Weights of a small GPT-style language model, trained from scratch on English Wikipedia: no biases in attention or MLP.
Each number is 200 + 30 x the weight over its row's rms, rounded and kept within 0 to 999. Layers, rows and columns count from 0. The size before them is the row's rms in percent of the matrix's.

# layer 7 MLP gate, 512x192, rms 0.186, rows 323-335, columns 0-191
101,193,222,175,174,207,254,172,179,157,232,228,179,194,228,201,219,214,181,211,189,218,210,208,197,236,196,180,175,206,234,218,165,251,228,166,158,152,214,230,260,256,186,185,252,241,179,198,288,205,185,193,193,197,154,239,203,201,156,163,239,204,185,185,208,138,183,248,180,172,202,210,243,182,245,195,179,213,249,175,191,260,162,224,156,165,180,162,220,219,201,245,241,193,159,184,226,168,225,220,219,189,231,231,203,190,262,181,163,168,202,197,255,199,219,222,147,203,268,211,206,154,248,198,228,173,169,179,155,240,177,209,201,183,188,203,177,209,264,167,168,215,206,216,172,222,152,179,228,190,200,213,181,198,153,198,167,183,220,127,199,183,226,195,261,243,158,203,223,218,210,189,197,174,142,249,200,242,199,223,194,207,247,214,202,179,176,220,177,206,170,162,232
101,194,163,156,127,205,219,268,197,228,93,214,183,233,207,173,162,162,207,219,215,171,202,122,210,215,194,195,193,215,207,224,210,211,157,160,191,211,120,203,223,205,214,231,244,197,231,229,250,236,223,199,169,187,149,227,214,196,204,172,206,220,194,184,199,190,206,189,119,207,232,176,202,232,231,208,195,205,200,210,198,239,230,271,212,275,180,231,237,182,254,168,186,202,182,198,193,176,171,185,177,198,179,212,228,211,189,237,216,168,169,162,178,213,134,200,222,201,200,196,197,212,193,227,220,197,221,206,220,155,204,162,187,185,213,189,219,212,258,199,195,233,143,189,196,201,208,261,200,196,194,250,130,196,246,142,214,253,239,168,228,182,204,182,199,146,202,218,181,167,218,141,197,178,196,183,210,182,202,244,193,245,215,182,215,180,245,186,189,207,265,185,180
096,164,208,207,179,172,268,180,268,195,196,205,239,188,182,176,230,205,203,189,230,221,240,250,140,216,203,195,193,249,186,179,206,182,240,150,243,199,234,178,173,193,185,162,199,196,158,163,177,213,222,194,179,216,137,221,189,202,181,219,205,195,204,225,196,204,224,195,179,185,176,209,128,230,198,188,236,213,182,186,211,205,163,218,237,155,239,212,193,233,201,190,182,156,239,134,170,206,208,181,219,247,206,215,233,163,250,217,202,167,166,229,143,231,156,218,155,127,247,217,249,197,254,196,190,194,199,256,248,185,194,242,158,227,193,140,204,200,255,197,195,191,213,234,216,173,214,173,187,225,218,157,167,220,201,170,191,189,236,253,184,212,245,202,199,200,201,125,215,213,219,252,192,133,166,193,243,200,208,259,159,171,194,177,229,224,191,194,206,169,216,144,171
099,229,176,238,157,242,185,213,278,202,195,206,219,214,246,207,239,184,176,180,164,217,219,215,227,148,208,195,177,192,248,164,244,181,186,258,176,191,152,173,221,184,264,187,236,163,202,153,172,175,212,168,212,175,235,210,202,175,171,207,219,213,223,168,177,242,193,202,186,176,124,231,144,127,214,179,186,188,249,192,220,198,212,207,190,225,218,195,200,232,228,199,230,237,211,161,218,147,254,235,194,185,215,189,269,217,202,225,199,215,190,277,207,226,216,207,245,192,204,178,207,179,231,176,230,184,271,176,201,250,221,183,219,182,169,212,240,197,199,148,181,186,221,186,201,207,176,248,155,161,176,175,229,242,167,213,138,185,216,187,212,200,213,202,196,248,254,219,188,198,203,147,230,202,157,182,144,195,200,181,216,233,279,185,202,193,217,188,215,172,190,242,246
099,202,197,157,204,159,213,214,224,168,180,216,204,218,208,199,182,210,242,208,138,186,185,196,155,163,225,170,203,219,250,188,224,241,222,228,202,196,130,247,204,193,191,177,219,167,248,156,219,240,208,240,189,216,191,235,192,184,146,203,221,259,184,210,180,149,247,224,158,261,279,212,203,231,176,231,221,190,241,190,203,210,236,244,171,257,201,204,220,191,228,215,208,234,212,234,226,169,221,204,215,241,210,197,151,203,219,161,170,184,217,202,264,150,166,208,239,229,199,204,196,214,211,241,181,185,182,193,196,221,238,218,258,229,200,162,134,209,208,188,241,243,185,221,218,183,245,216,202,207,234,225,202,202,169,193,181,199,199,153,228,186,176,185,161,214,288,218,184,162,170,123,220,190,202,228,247,238,245,215,210,155,182,169,165,143,210,175,163,208,165,178,173
101,151,171,209,202,225,204,195,212,163,183,132,209,229,209,191,222,187,205,172,202,163,173,184,172,226,246,204,277,210,139,174,186,212,246,141,199,216,165,188,204,215,203,164,237,183,212,188,205,209,202,184,191,227,223,207,191,236,198,178,271,226,205,214,212,173,187,138,259,228,236,182,207,195,204,220,163,201,187,159,192,231,99,217,164,118,203,192,184,220,248,172,183,179,248,254,207,173,222,246,181,212,219,236,214,227,173,270,167,160,175,165,193,221,174,144,208,199,186,185,200,161,196,224,232,205,159,222,160,236,203,249,175,166,214,227,230,213,187,156,218,160,158,212,137,190,260,174,198,199,224,184,207,248,208,189,181,243,182,158,209,249,216,199,196,181,167,203,212,216,219,130,175,172,181,176,177,186,241,214,184,188,186,197,263,205,206,181,226,193,207,226,210
108,208,221,245,154,244,213,213,247,182,198,227,138,233,194,180,203,165,214,209,202,191,224,198,262,192,192,234,193,218,227,195,210,215,196,202,170,230,221,257,226,193,225,241,191,186,140,196,178,202,190,207,224,208,261,136,198,151,246,188,243,171,155,168,229,220,282,270,197,193,214,199,179,209,253,173,215,177,188,220,247,209,219,241,240,215,190,170,189,216,179,194,193,207,200,183,217,185,226,161,154,247,170,148,185,193,190,220,256,202,199,220,202,181,210,213,209,211,182,205,188,160,199,158,203,227,139,218,183,158,188,226,187,205,189,225,194,225,247,199,198,213,170,271,186,199,166,172,259,231,201,193,190,239,193,187,199,197,209,198,219,153,209,164,244,244,194,223,139,229,226,150,209,212,185,196,196,192,206,259,202,164,248,198,234,125,173,181,196,222,116,257,238
108,219,160,187,236,192,195,195,250,206,224,197,203,157,188,216,202,248,186,235,211,180,226,227,253,174,221,219,183,163,170,211,238,165,181,216,198,161,227,175,220,173,185,225,162,234,209,226,201,241,244,181,192,153,192,152,195,246,152,204,221,196,206,165,206,144,185,217,207,155,202,222,199,206,203,259,185,199,232,189,252,238,256,239,180,202,243,143,198,135,193,241,219,200,243,235,204,235,176,228,194,212,234,238,222,188,212,261,265,153,176,153,184,197,192,152,228,206,264,197,235,198,164,164,195,192,131,225,169,243,178,192,204,244,165,224,244,235,246,186,233,191,158,212,193,252,202,173,203,170,150,216,200,190,190,254,231,136,209,235,195,201,170,233,146,189,194,224,216,178,188,222,158,183,172,219,200,194,203,235,205,214,196,210,192,179,163,202,179,152,220,184,128
106,157,218,196,174,205,217,122,214,225,133,205,198,234,208,225,183,135,226,133,207,200,176,198,232,183,222,183,222,189,137,192,157,164,185,203,207,178,184,192,245,210,195,219,146,209,223,250,193,177,187,216,236,223,227,216,188,165,172,220,150,177,176,192,169,233,196,211,190,194,229,224,237,198,244,191,95,224,199,206,257,199,235,147,231,190,230,158,204,185,226,176,166,202,233,179,263,205,175,258,222,174,174,237,206,251,234,139,198,181,199,194,221,192,215,181,206,148,187,222,200,177,209,185,181,203,203,267,215,170,219,197,217,166,233,211,221,133,214,179,207,191,180,194,183,236,180,175,194,140,166,181,238,242,191,214,216,179,248,215,189,232,210,176,224,215,210,273,226,156,229,238,157,148,193,171,165,231,148,231,190,208,175,216,221,199,198,184,218,191,161,192,185
097,222,164,198,127,131,251,195,183,188,187,186,243,181,173,212,215,173,219,186,211,197,189,160,194,201,193,188,165,236,137,164,177,169,118,195,235,186,185,219,182,188,194,194,258,185,230,183,166,253,185,238,245,198,191,209,210,200,121,166,217,182,157,228,182,266,241,259,210,238,152,195,196,156,196,170,222,211,178,173,185,188,240,222,264,228,166,216,216,184,205,169,215,182,163,196,227,224,226,232,227,211,252,191,195,180,214,200,205,171,208,205,214,202,215,197,185,208,216,181,201,192,198,205,240,127,213,211,241,166,245,225,184,219,156,183,176,252,185,243,181,243,203,203,206,221,206,230,281,202,173,221,235,189,205,167,204,191,238,195,160,237,234,145,201,215,219,223,229,126,194,188,169,191,233,192,196,212,219,152,204,239,191,171,249,221,199,228,212,209,137,173,246
117,216,147,234,253,161,195,195,189,230,191,203,228,188,158,239,251,152,232,192,180,214,169,230,245,188,223,125,224,216,180,226,271,227,249,213,220,207,201,195,193,250,166,258,230,241,200,249,218,180,142,181,204,143,170,180,255,222,194,168,187,186,224,182,173,156,266,187,261,160,218,218,241,176,132,212,215,175,214,274,213,216,217,175,199,200,157,200,176,220,222,226,246,174,229,222,233,185,218,209,196,203,198,183,193,167,212,231,182,223,202,232,201,200,231,219,148,197,191,172,190,210,234,149,252,233,184,237,207,199,166,214,222,201,117,194,223,181,203,234,245,219,213,206,232,189,220,179,184,206,189,214,225,198,202,147,223,219,206,161,206,208,209,177,195,203,198,223,228,168,196,161,185,204,235,164,239,203,220,213,225,168,167,180,243,240,152,178,142,144,201,225,186
101,227,115,152,251,181,215,173,255,153,183,222,157,198,195,229,201,256,266,183,189,154,263,179,184,148,131,189,212,243,178,215,162,243,164,216,170,163,180,240,156,237,102,139,190,198,253,207,197,200,224,198,193,200,189,175,183,246,215,196,208,218,269,205,167,204,198,206,170,219,180,201,204,213,197,176,197,221,209,267,240,234,235,161,199,278,195,184,165,200,194,170,233,186,186,209,231,215,181,192,256,181,168,246,218,178,187,209,171,203,189,228,196,240,136,234,223,177,223,184,214,185,171,167,195,158,238,210,194,196,217,209,143,213,267,207,168,180,186,190,214,175,204,201,178,178,194,180,191,225,212,220,220,248,184,198,233,193,212,192,140,184,251,194,205,205,172,222,184,225,214,160,208,191,178,202,199,193,172,187,192,182,221,157,149,203,199,190,189,197,170,191,228
096,163,207,206,116,180,267,194,178,184,211,179,208,222,187,216,205,150,173,205,219,212,202,188,249,232,182,197,228,221,158,234,187,227,229,207,215,141,208,278,194,198,212,195,204,182,170,194,160,217,205,155,184,200,230,237,224,164,165,215,198,160,187,247,209,181,162,151,159,198,193,247,243,124,190,168,204,225,196,242,203,198,206,184,186,231,236,166,247,228,170,201,200,150,210,246,250,238,205,208,155,182,191,226,196,202,177,149,198,236,166,173,213,185,246,176,199,213,221,197,186,207,159,196,186,202,185,247,195,245,241,196,172,247,212,212,184,203,173,208,140,193,234,167,206,214,200,223,212,232,146,198,234,237,191,211,247,194,195,239,242,190,217,180,202,130,156,208,184,189,174,236,196,192,141,261,138,124,165,186,170,185,179,167,163,197,210,176,215,225,162,245,206
# layer 7 MLP up, 512x192, rms 0.189, rows 323-334, columns 0-191
099,222,188,220,199,163,184,182,199,149,195,154,257,199,205,222,186,167,196,171,196,216,205,250,200,217,183,154,169,185,180,180,261,228,216,206,162,200,185,184,155,253,168,231,194,223,196,205,196,224,200,231,250,184,248,206,217,212,186,197,147,184,181,200,181,102,175,195,209,171,220,151,185,231,236,195,199,230,172,175,202,204,190,244,158,207,194,201,215,225,187,201,194,206,206,120,223,169,186,185,197,210,148,201,214,293,171,179,224,213,137,136,170,194,269,113,224,212,186,185,231,186,233,212,248,180,233,178,214,179,201,201,163,166,209,177,147,161,153,183,168,186,232,213,177,210,202,235,225,272,172,174,192,166,172,232,195,203,243,158,186,219,220,174,214,174,219,239,238,235,183,223,212,200,218,185,218,183,191,188,199,235,169,173,140,202,238,222,209,147,197,238,210
095,201,185,247,238,201,215,234,209,180,215,230,167,217,185,220,163,212,169,226,239,205,198,238,212,206,207,170,221,267,218,204,251,178,170,205,239,288,233,220,204,180,160,196,227,243,205,212,226,167,132,184,252,188,215,199,138,233,233,216,236,187,226,189,250,245,220,158,202,206,202,224,133,150,238,224,174,179,176,170,197,204,140,165,197,212,188,179,201,229,206,250,170,177,136,141,176,196,178,234,187,202,196,188,279,244,216,200,244,239,234,183,178,242,128,214,196,215,204,212,173,177,221,143,191,160,209,194,197,240,205,183,203,185,243,231,193,181,176,257,205,190,221,215,213,156,135,169,147,243,162,171,195,202,208,197,220,190,204,188,132,179,196,170,210,211,212,206,188,219,213,166,178,171,239,209,217,217,202,181,228,209,218,158,195,181,232,209,208,203,245,172,242
098,175,184,198,151,187,257,169,185,244,163,218,229,152,213,145,192,215,210,238,176,205,189,184,240,218,206,167,181,203,201,258,153,237,166,166,135,218,161,225,225,190,191,248,157,181,203,179,150,191,109,213,218,224,222,241,220,211,206,168,180,209,243,167,189,244,168,208,230,205,183,194,164,231,216,221,177,136,148,207,193,172,263,184,193,219,207,230,189,188,157,219,241,216,273,188,216,211,229,196,203,191,229,159,209,195,204,232,164,213,201,180,179,176,231,183,222,226,166,203,184,209,232,186,220,205,187,243,168,159,235,159,201,247,162,235,238,183,212,190,238,217,251,153,244,214,229,189,228,213,212,270,175,192,199,191,193,169,209,154,208,202,131,220,248,245,234,206,175,201,244,200,169,225,163,189,220,217,205,174,228,216,224,182,222,185,146,181,196,249,226,241,172
098,173,189,193,229,138,160,243,179,209,184,193,236,224,189,192,197,176,172,196,141,227,208,160,228,238,215,104,100,182,191,184,164,233,218,213,180,179,215,231,239,195,195,210,211,172,197,255,227,179,188,197,207,246,213,212,225,193,244,167,187,214,198,218,235,209,196,253,213,197,220,178,210,213,220,194,152,188,223,260,202,239,252,165,146,172,204,135,241,172,221,198,209,203,234,238,123,209,167,168,189,183,226,187,195,189,177,221,161,209,203,211,154,194,221,198,197,232,211,212,175,218,231,195,153,216,164,226,233,210,193,221,238,190,210,184,211,220,218,232,152,243,250,189,191,229,243,222,256,235,203,154,194,198,186,211,180,233,206,146,196,223,176,235,169,186,229,206,172,179,216,186,206,210,216,205,229,198,264,206,230,167,187,129,257,208,197,154,194,129,149,203,210
098,238,212,148,190,215,163,253,241,206,215,238,152,187,181,172,232,199,204,185,187,145,193,207,152,224,191,152,151,200,208,238,208,228,195,199,166,240,209,220,208,190,189,199,192,178,182,201,220,171,212,233,219,202,168,183,234,228,215,232,191,208,194,188,162,220,170,238,233,191,137,183,229,189,226,184,263,165,257,191,200,208,237,241,139,211,163,136,252,186,213,243,204,161,163,213,189,277,219,186,203,165,215,208,221,182,210,162,167,248,247,239,210,230,161,174,161,248,229,176,200,186,205,212,224,250,202,173,201,163,238,142,163,216,161,169,171,211,214,231,227,197,219,191,238,216,119,186,193,181,227,193,207,176,202,241,176,179,197,217,176,196,191,187,205,229,194,186,251,129,226,238,183,189,197,143,206,180,187,165,243,130,185,153,171,195,215,183,218,257,207,226,228
106,209,194,199,235,203,219,182,141,230,189,191,194,201,277,192,159,206,184,215,216,187,180,196,222,195,195,227,170,164,225,195,162,184,194,222,158,141,200,209,164,166,221,199,188,235,169,244,196,207,230,207,243,223,185,204,219,230,226,246,187,192,223,206,190,203,191,173,188,186,212,190,211,204,220,154,242,215,201,249,198,272,195,209,234,225,229,188,157,147,157,187,161,225,240,224,207,228,186,177,193,204,135,219,178,235,172,136,193,171,181,202,195,228,226,202,267,225,222,167,195,208,225,204,233,237,251,145,221,172,211,177,163,254,164,190,254,173,227,211,212,193,230,132,158,205,210,211,211,174,215,267,155,206,238,262,146,148,183,223,152,159,236,223,201,160,148,191,187,179,160,203,247,240,186,200,273,243,199,199,186,215,224,213,171,198,143,163,219,223,185,218,205
108,187,189,155,196,218,200,217,210,200,139,174,193,183,201,187,161,203,217,197,258,206,205,171,197,167,186,235,193,230,197,184,220,217,258,219,170,210,229,188,208,170,212,204,207,144,192,205,192,154,190,181,247,253,221,165,207,188,221,221,266,205,247,174,238,190,211,263,198,191,209,222,235,235,248,227,167,184,202,235,174,196,265,233,199,217,156,244,223,225,217,208,182,240,179,168,166,143,225,183,181,217,198,148,190,177,230,232,177,207,167,188,160,252,179,174,192,240,172,163,195,156,182,181,206,200,191,194,121,208,133,203,191,172,246,221,211,190,230,186,263,160,203,208,155,200,218,177,197,205,207,206,170,142,198,197,238,227,186,212,217,212,146,223,250,293,192,207,170,195,225,211,199,175,185,227,204,133,208,199,207,120,246,202,161,155,176,166,239,190,162,186,172
103,152,147,173,202,164,231,187,200,183,201,231,165,210,183,212,189,247,193,242,177,164,198,189,207,193,197,159,246,223,166,214,210,231,155,234,236,181,152,193,184,235,190,186,179,198,227,201,265,183,189,220,209,231,179,172,168,195,164,193,187,230,142,159,187,177,197,245,226,148,199,194,153,202,232,217,175,234,194,182,152,173,236,232,198,213,254,155,177,189,214,225,162,196,250,198,254,240,199,232,238,174,196,198,235,221,190,196,212,200,204,143,215,242,185,213,199,232,230,241,195,183,226,211,107,203,178,230,130,206,173,187,234,161,148,232,161,200,196,213,205,221,183,159,175,184,206,207,241,223,162,231,240,215,190,234,249,225,210,178,224,137,159,241,219,160,216,253,208,178,216,207,221,215,171,239,204,217,230,169,210,208,243,219,245,186,182,248,157,142,210,149,244
102,161,189,204,153,253,179,234,212,187,147,188,187,204,196,194,269,236,174,200,183,189,153,215,157,162,172,194,206,222,205,211,223,202,240,196,221,148,216,227,193,184,136,175,242,205,123,184,192,206,135,189,249,215,143,235,184,172,168,194,203,194,203,215,223,220,180,212,270,155,166,208,215,181,231,241,199,186,271,219,196,155,187,148,188,204,221,191,253,214,172,254,222,170,203,229,207,198,178,184,221,184,248,207,210,211,200,223,274,171,215,232,207,242,217,240,180,203,187,211,240,233,242,202,207,241,212,237,230,158,208,221,182,207,158,117,190,227,198,207,187,195,178,185,198,182,185,188,244,218,180,228,178,239,208,223,184,227,185,142,186,160,188,197,165,186,194,182,159,212,251,219,220,216,164,250,160,172,261,151,215,201,239,218,267,211,188,243,206,198,203,205,229
097,209,214,192,226,195,146,164,211,222,177,160,184,200,215,100,220,202,207,191,201,217,180,247,210,202,130,164,245,221,214,213,211,165,222,173,193,169,151,180,222,179,239,160,214,197,156,229,196,198,166,188,190,215,204,197,214,208,231,246,211,237,207,258,216,182,212,181,140,191,169,170,208,254,226,134,254,191,178,187,237,163,172,202,184,212,211,183,225,216,181,211,206,167,221,220,193,171,98,196,229,185,211,148,173,151,186,182,189,220,142,183,209,201,178,221,235,215,251,239,165,151,167,223,178,198,219,206,263,211,270,180,239,183,213,195,233,194,175,171,218,223,147,192,236,215,207,179,249,166,240,208,182,176,160,186,194,224,169,233,228,186,191,171,222,228,183,214,203,222,163,171,173,212,256,242,268,170,172,197,198,157,175,207,192,224,173,208,212,166,162,174,231
110,205,207,177,201,250,181,152,227,217,183,220,166,173,225,155,197,153,161,115,177,222,210,165,200,225,201,217,187,191,227,201,211,196,203,185,148,162,171,177,177,197,195,188,220,192,199,162,214,170,181,190,178,239,189,192,206,192,158,197,170,257,232,202,158,245,236,208,232,283,241,248,194,168,179,222,222,207,210,229,217,218,174,193,232,202,177,184,244,157,209,205,165,157,273,223,125,201,169,202,214,184,210,235,195,223,157,219,208,218,180,211,171,194,166,196,178,165,185,196,238,164,160,196,171,193,275,214,207,170,222,223,190,199,183,180,165,208,163,229,195,180,189,206,180,208,161,173,216,145,220,139,210,220,171,252,178,243,181,210,204,205,211,189,216,202,246,224,191,164,131,183,207,244,194,249,208,240,172,233,152,236,273,252,187,140,259,200,240,181,198,179,214
096,190,226,159,215,130,205,201,307,168,195,201,164,280,131,168,215,222,167,168,224,203,214,184,172,159,199,146,220,195,201,213,192,188,208,215,193,153,203,192,241,182,240,199,179,182,227,211,208,162,236,204,207,191,168,162,175,183,215,194,197,162,207,213,182,269,209,182,242,212,229,174,290,180,192,245,184,240,230,199,245,176,217,201,186,232,199,208,217,157,229,216,191,184,202,212,216,274,251,211,219,150,185,186,169,192,189,220,195,173,174,238,222,183,201,234,214,211,195,191,205,188,245,190,183,167,194,234,197,178,161,193,235,186,180,193,182,195,207,179,217,179,173,179,267,197,198,168,186,221,195,185,200,171,243,196,210,199,150,198,188,224,233,208,159,235,207,238,236,153,216,236,169,162,243,185,223,217,193,185,199,152,146,239,191,104,171,179,271,193,210,178,232
# layer 7 MLP down (transposed), 512x192, rms 0.176, rows 323-334, columns 0-191
097,199,246,179,200,241,218,223,190,164,263,219,187,195,195,238,220,227,257,208,206,242,215,196,182,224,254,176,255,195,157,237,239,229,170,178,236,183,202,242,181,166,243,177,237,176,232,168,219,183,210,154,158,188,155,227,226,198,164,221,241,187,243,187,206,166,185,229,205,225,196,240,234,246,226,246,224,231,219,184,142,249,187,159,202,154,224,230,229,181,191,176,230,235,150,202,175,223,163,223,236,210,190,269,218,170,221,239,191,219,225,156,221,137,190,240,196,188,167,209,128,226,237,173,186,237,202,186,180,205,232,208,208,189,216,173,238,220,250,161,190,212,194,174,184,205,122,215,212,213,200,214,204,210,199,183,143,210,145,244,227,231,221,198,216,187,200,240,185,192,133,246,146,163,172,190,209,188,159,231,163,208,237,229,225,186,183,195,172,226,226,201,206
100,155,165,205,189,204,209,228,233,287,250,167,159,206,258,198,177,217,170,207,197,237,203,171,197,210,250,193,139,183,189,229,229,250,217,142,247,208,233,218,208,184,216,259,172,207,247,200,224,246,216,222,181,162,196,195,196,170,208,179,170,231,225,178,217,227,176,233,159,171,249,219,216,261,211,223,204,199,231,211,238,196,226,141,183,231,197,149,210,223,216,183,171,151,233,217,169,185,244,243,222,225,216,208,255,222,238,213,255,220,178,230,192,215,181,216,193,186,208,200,162,217,198,209,237,226,236,205,223,212,192,196,214,176,209,208,189,171,178,253,248,227,184,207,189,191,205,223,132,260,152,218,163,192,219,138,196,277,165,234,228,169,189,188,197,192,226,211,201,179,217,204,168,239,212,145,157,212,191,215,261,177,174,168,171,223,181,237,201,216,243,158,232
097,182,197,216,169,219,156,176,226,215,224,147,199,190,174,218,213,178,160,206,173,247,159,170,266,166,217,217,197,219,182,241,190,246,190,248,193,179,191,170,152,210,227,147,226,165,228,192,183,153,192,210,223,204,155,241,156,229,229,205,191,203,209,185,125,193,204,193,199,161,162,202,173,184,169,168,164,205,233,188,113,203,167,169,183,184,136,168,159,197,188,184,194,170,204,230,203,200,177,205,235,250,217,190,226,256,239,155,225,207,230,195,220,204,145,235,223,227,193,159,119,187,195,193,215,231,175,152,192,191,199,169,207,227,242,209,222,180,263,197,264,190,263,214,176,249,233,198,161,191,250,179,186,207,256,203,221,177,192,158,210,182,204,197,203,268,186,171,158,155,187,186,178,228,193,227,166,211,224,172,225,215,213,214,158,213,259,228,198,205,196,172,225
099,210,244,218,162,201,215,190,175,180,224,203,132,112,135,197,181,218,204,212,206,189,225,175,212,113,234,189,197,189,225,200,165,214,243,172,152,214,167,217,211,228,221,206,242,204,144,162,237,238,226,168,216,221,236,244,205,199,214,149,213,170,213,178,205,195,219,258,159,231,221,234,194,217,219,226,198,157,173,194,176,276,243,226,186,240,216,155,161,201,176,196,285,165,199,188,125,192,173,230,198,226,213,235,173,218,208,190,181,154,192,211,168,243,239,227,220,224,190,164,203,214,234,144,185,192,207,175,165,193,225,236,194,144,170,233,187,144,201,150,166,207,236,189,159,185,157,194,184,202,206,180,184,203,171,167,206,197,205,232,215,227,222,236,151,223,173,179,208,184,227,165,181,181,177,159,188,178,200,209,231,196,222,194,203,170,174,199,236,165,243,248,221
100,195,187,183,151,175,195,227,203,201,152,180,162,188,229,190,203,244,197,212,216,219,186,226,222,265,209,191,127,221,161,178,209,186,174,171,203,172,180,169,185,189,196,227,193,189,189,205,204,165,217,208,185,203,250,196,224,214,175,177,197,155,176,213,208,259,226,257,213,140,186,170,244,221,197,130,131,193,178,235,187,183,201,160,205,204,177,218,247,219,196,174,155,222,196,263,166,213,153,241,239,162,161,193,181,214,186,215,160,283,219,181,261,191,180,228,205,147,254,199,163,200,201,221,223,227,148,207,162,233,207,210,191,236,204,220,176,207,218,248,225,161,175,121,194,222,181,178,222,208,195,202,189,202,182,210,234,146,303,186,209,192,206,151,147,194,241,231,227,207,167,200,192,234,160,235,222,205,200,188,195,204,200,181,214,208,179,183,141,239,169,174,176
105,186,212,154,212,190,230,164,190,197,184,155,151,213,239,194,247,245,197,245,182,203,204,248,248,195,231,167,193,174,222,147,192,238,240,238,178,190,167,202,127,157,168,234,197,192,234,197,216,209,245,207,204,238,168,195,220,185,235,195,144,207,221,216,239,213,218,247,188,121,154,166,213,204,148,142,250,187,191,221,211,253,224,213,221,213,178,201,188,201,208,166,261,192,233,196,205,261,183,230,218,232,220,171,173,225,222,206,169,178,223,180,191,199,216,223,193,209,188,208,231,204,180,192,199,233,230,222,117,172,188,245,219,183,190,201,153,224,245,190,216,245,196,214,262,187,171,218,194,170,153,182,236,201,215,227,175,190,232,207,137,218,230,229,203,154,152,172,192,166,174,186,160,187,239,164,238,202,171,190,187,166,174,232,225,229,213,175,245,131,151,203,185
106,167,211,203,248,194,239,222,193,244,250,178,146,227,142,192,187,198,138,163,189,181,228,232,155,198,168,196,192,184,211,161,163,209,220,258,178,221,231,188,209,184,212,211,189,180,260,191,190,149,189,233,171,210,241,151,175,158,190,174,185,186,210,208,180,194,224,226,240,218,195,221,144,227,229,187,204,167,191,233,183,211,208,215,225,181,251,251,225,203,175,207,215,167,261,226,208,118,214,196,195,223,200,127,222,159,210,236,220,187,164,181,199,214,259,248,241,246,138,178,161,225,172,165,175,198,273,236,200,177,189,158,215,186,235,224,182,223,240,183,191,158,187,218,186,217,157,191,184,200,179,194,240,164,222,207,186,162,137,198,222,225,180,203,248,217,217,213,234,235,219,219,210,179,197,161,226,208,214,162,239,195,225,257,179,150,138,206,162,186,206,199,203
099,178,198,234,186,208,233,167,190,201,243,146,201,150,195,171,192,222,161,239,253,225,226,239,229,196,196,243,228,206,188,213,173,198,268,199,165,194,221,193,197,161,199,125,185,177,143,136,240,222,196,208,202,200,199,233,250,166,183,128,212,268,225,177,139,199,181,180,195,211,182,195,221,138,193,151,232,140,205,127,207,202,205,183,183,171,197,205,200,210,204,174,189,237,168,191,191,195,154,184,240,163,200,169,151,153,187,191,193,206,268,200,196,186,214,170,192,212,189,170,230,225,175,201,197,251,181,159,169,162,182,237,232,190,240,173,168,171,249,197,225,163,212,182,184,237,136,193,165,263,205,206,203,192,197,179,172,174,179,181,222,252,218,243,182,246,174,151,188,216,216,175,209,143,242,162,156,187,183,224,174,200,175,158,220,199,196,215,205,228,211,185,184
099,216,202,134,200,223,175,189,206,232,196,158,165,193,240,175,203,145,197,170,168,216,150,194,176,221,244,218,213,213,247,183,165,211,177,177,219,229,158,176,192,177,248,237,196,194,168,200,199,128,196,198,275,239,190,238,236,169,190,191,151,230,179,212,191,167,186,191,227,204,203,222,145,270,222,157,209,213,222,187,243,207,202,184,175,213,217,182,276,266,140,210,254,235,228,143,211,155,224,152,282,232,179,204,192,248,197,201,121,210,230,217,243,206,239,201,188,212,182,164,180,210,219,197,220,175,196,212,171,187,146,204,194,163,235,165,181,223,201,226,217,224,182,182,192,190,193,231,197,184,210,214,227,220,171,210,186,232,175,238,190,178,186,212,167,204,159,171,191,219,160,166,189,164,132,207,191,229,193,240,249,224,165,229,165,218,184,241,181,210,193,187,238
097,184,211,224,197,181,212,200,186,223,163,240,230,187,215,228,225,150,161,215,185,141,215,190,170,198,187,191,190,224,223,230,227,201,207,199,199,197,199,232,226,207,224,217,233,157,159,239,214,146,195,221,251,221,214,214,196,98,221,197,217,212,194,217,166,192,199,176,194,196,251,205,225,224,206,164,216,235,200,217,201,232,251,158,168,187,222,242,154,176,218,255,142,159,214,250,116,295,184,207,254,216,204,226,218,231,202,231,185,200,220,159,227,204,133,242,187,258,143,264,251,239,176,179,170,172,172,197,207,218,206,250,188,176,199,147,183,138,134,177,233,214,147,217,190,161,189,207,234,224,215,227,155,190,226,246,212,196,236,209,214,199,209,198,212,225,202,217,227,179,193,229,215,201,176,211,212,252,204,224,207,217,200,211,184,172,232,222,197,175,191,160,206
110,244,240,215,192,216,225,218,208,256,179,183,183,203,176,163,210,196,169,198,200,189,212,140,169,222,186,163,261,182,244,255,158,175,166,184,203,153,227,207,120,157,240,240,181,221,226,190,211,167,198,169,190,234,210,202,174,230,187,186,214,203,243,180,165,200,245,248,169,159,181,221,177,156,209,146,144,225,181,179,224,275,213,171,154,225,172,174,215,195,231,252,176,203,249,162,188,213,208,278,190,226,212,207,179,162,202,237,201,191,204,207,206,256,157,156,203,186,187,173,225,197,196,198,166,220,146,149,235,194,219,224,203,195,180,207,229,234,234,201,208,237,203,268,218,185,148,202,208,214,194,177,185,205,213,165,234,194,252,206,228,229,205,186,237,189,245,193,209,242,172,226,190,206,187,249,183,243,173,200,239,250,228,225,212,127,241,181,163,236,215,197,186
102,185,200,175,189,162,191,176,235,170,145,225,215,201,192,149,188,209,158,211,228,217,184,159,169,203,239,142,229,209,175,203,230,197,170,170,137,186,212,198,221,189,232,144,241,141,194,213,170,176,231,161,218,144,248,197,195,201,190,202,209,173,184,164,201,233,222,220,219,176,189,212,233,263,178,240,209,151,198,159,175,208,191,206,217,227,245,237,251,153,209,215,209,192,223,196,158,187,163,240,240,186,178,205,187,259,223,256,208,175,204,219,166,206,227,233,203,170,211,230,189,244,219,158,217,145,183,157,219,198,191,220,164,208,196,198,161,192,156,191,194,254,229,233,156,143,197,189,220,201,169,170,179,202,128,175,206,140,218,236,190,242,266,179,250,195,268,235,218,176,145,200,226,192,200,164,191,174,195,185,220,200,206,171,269,182,195,188,197,232,171,216,253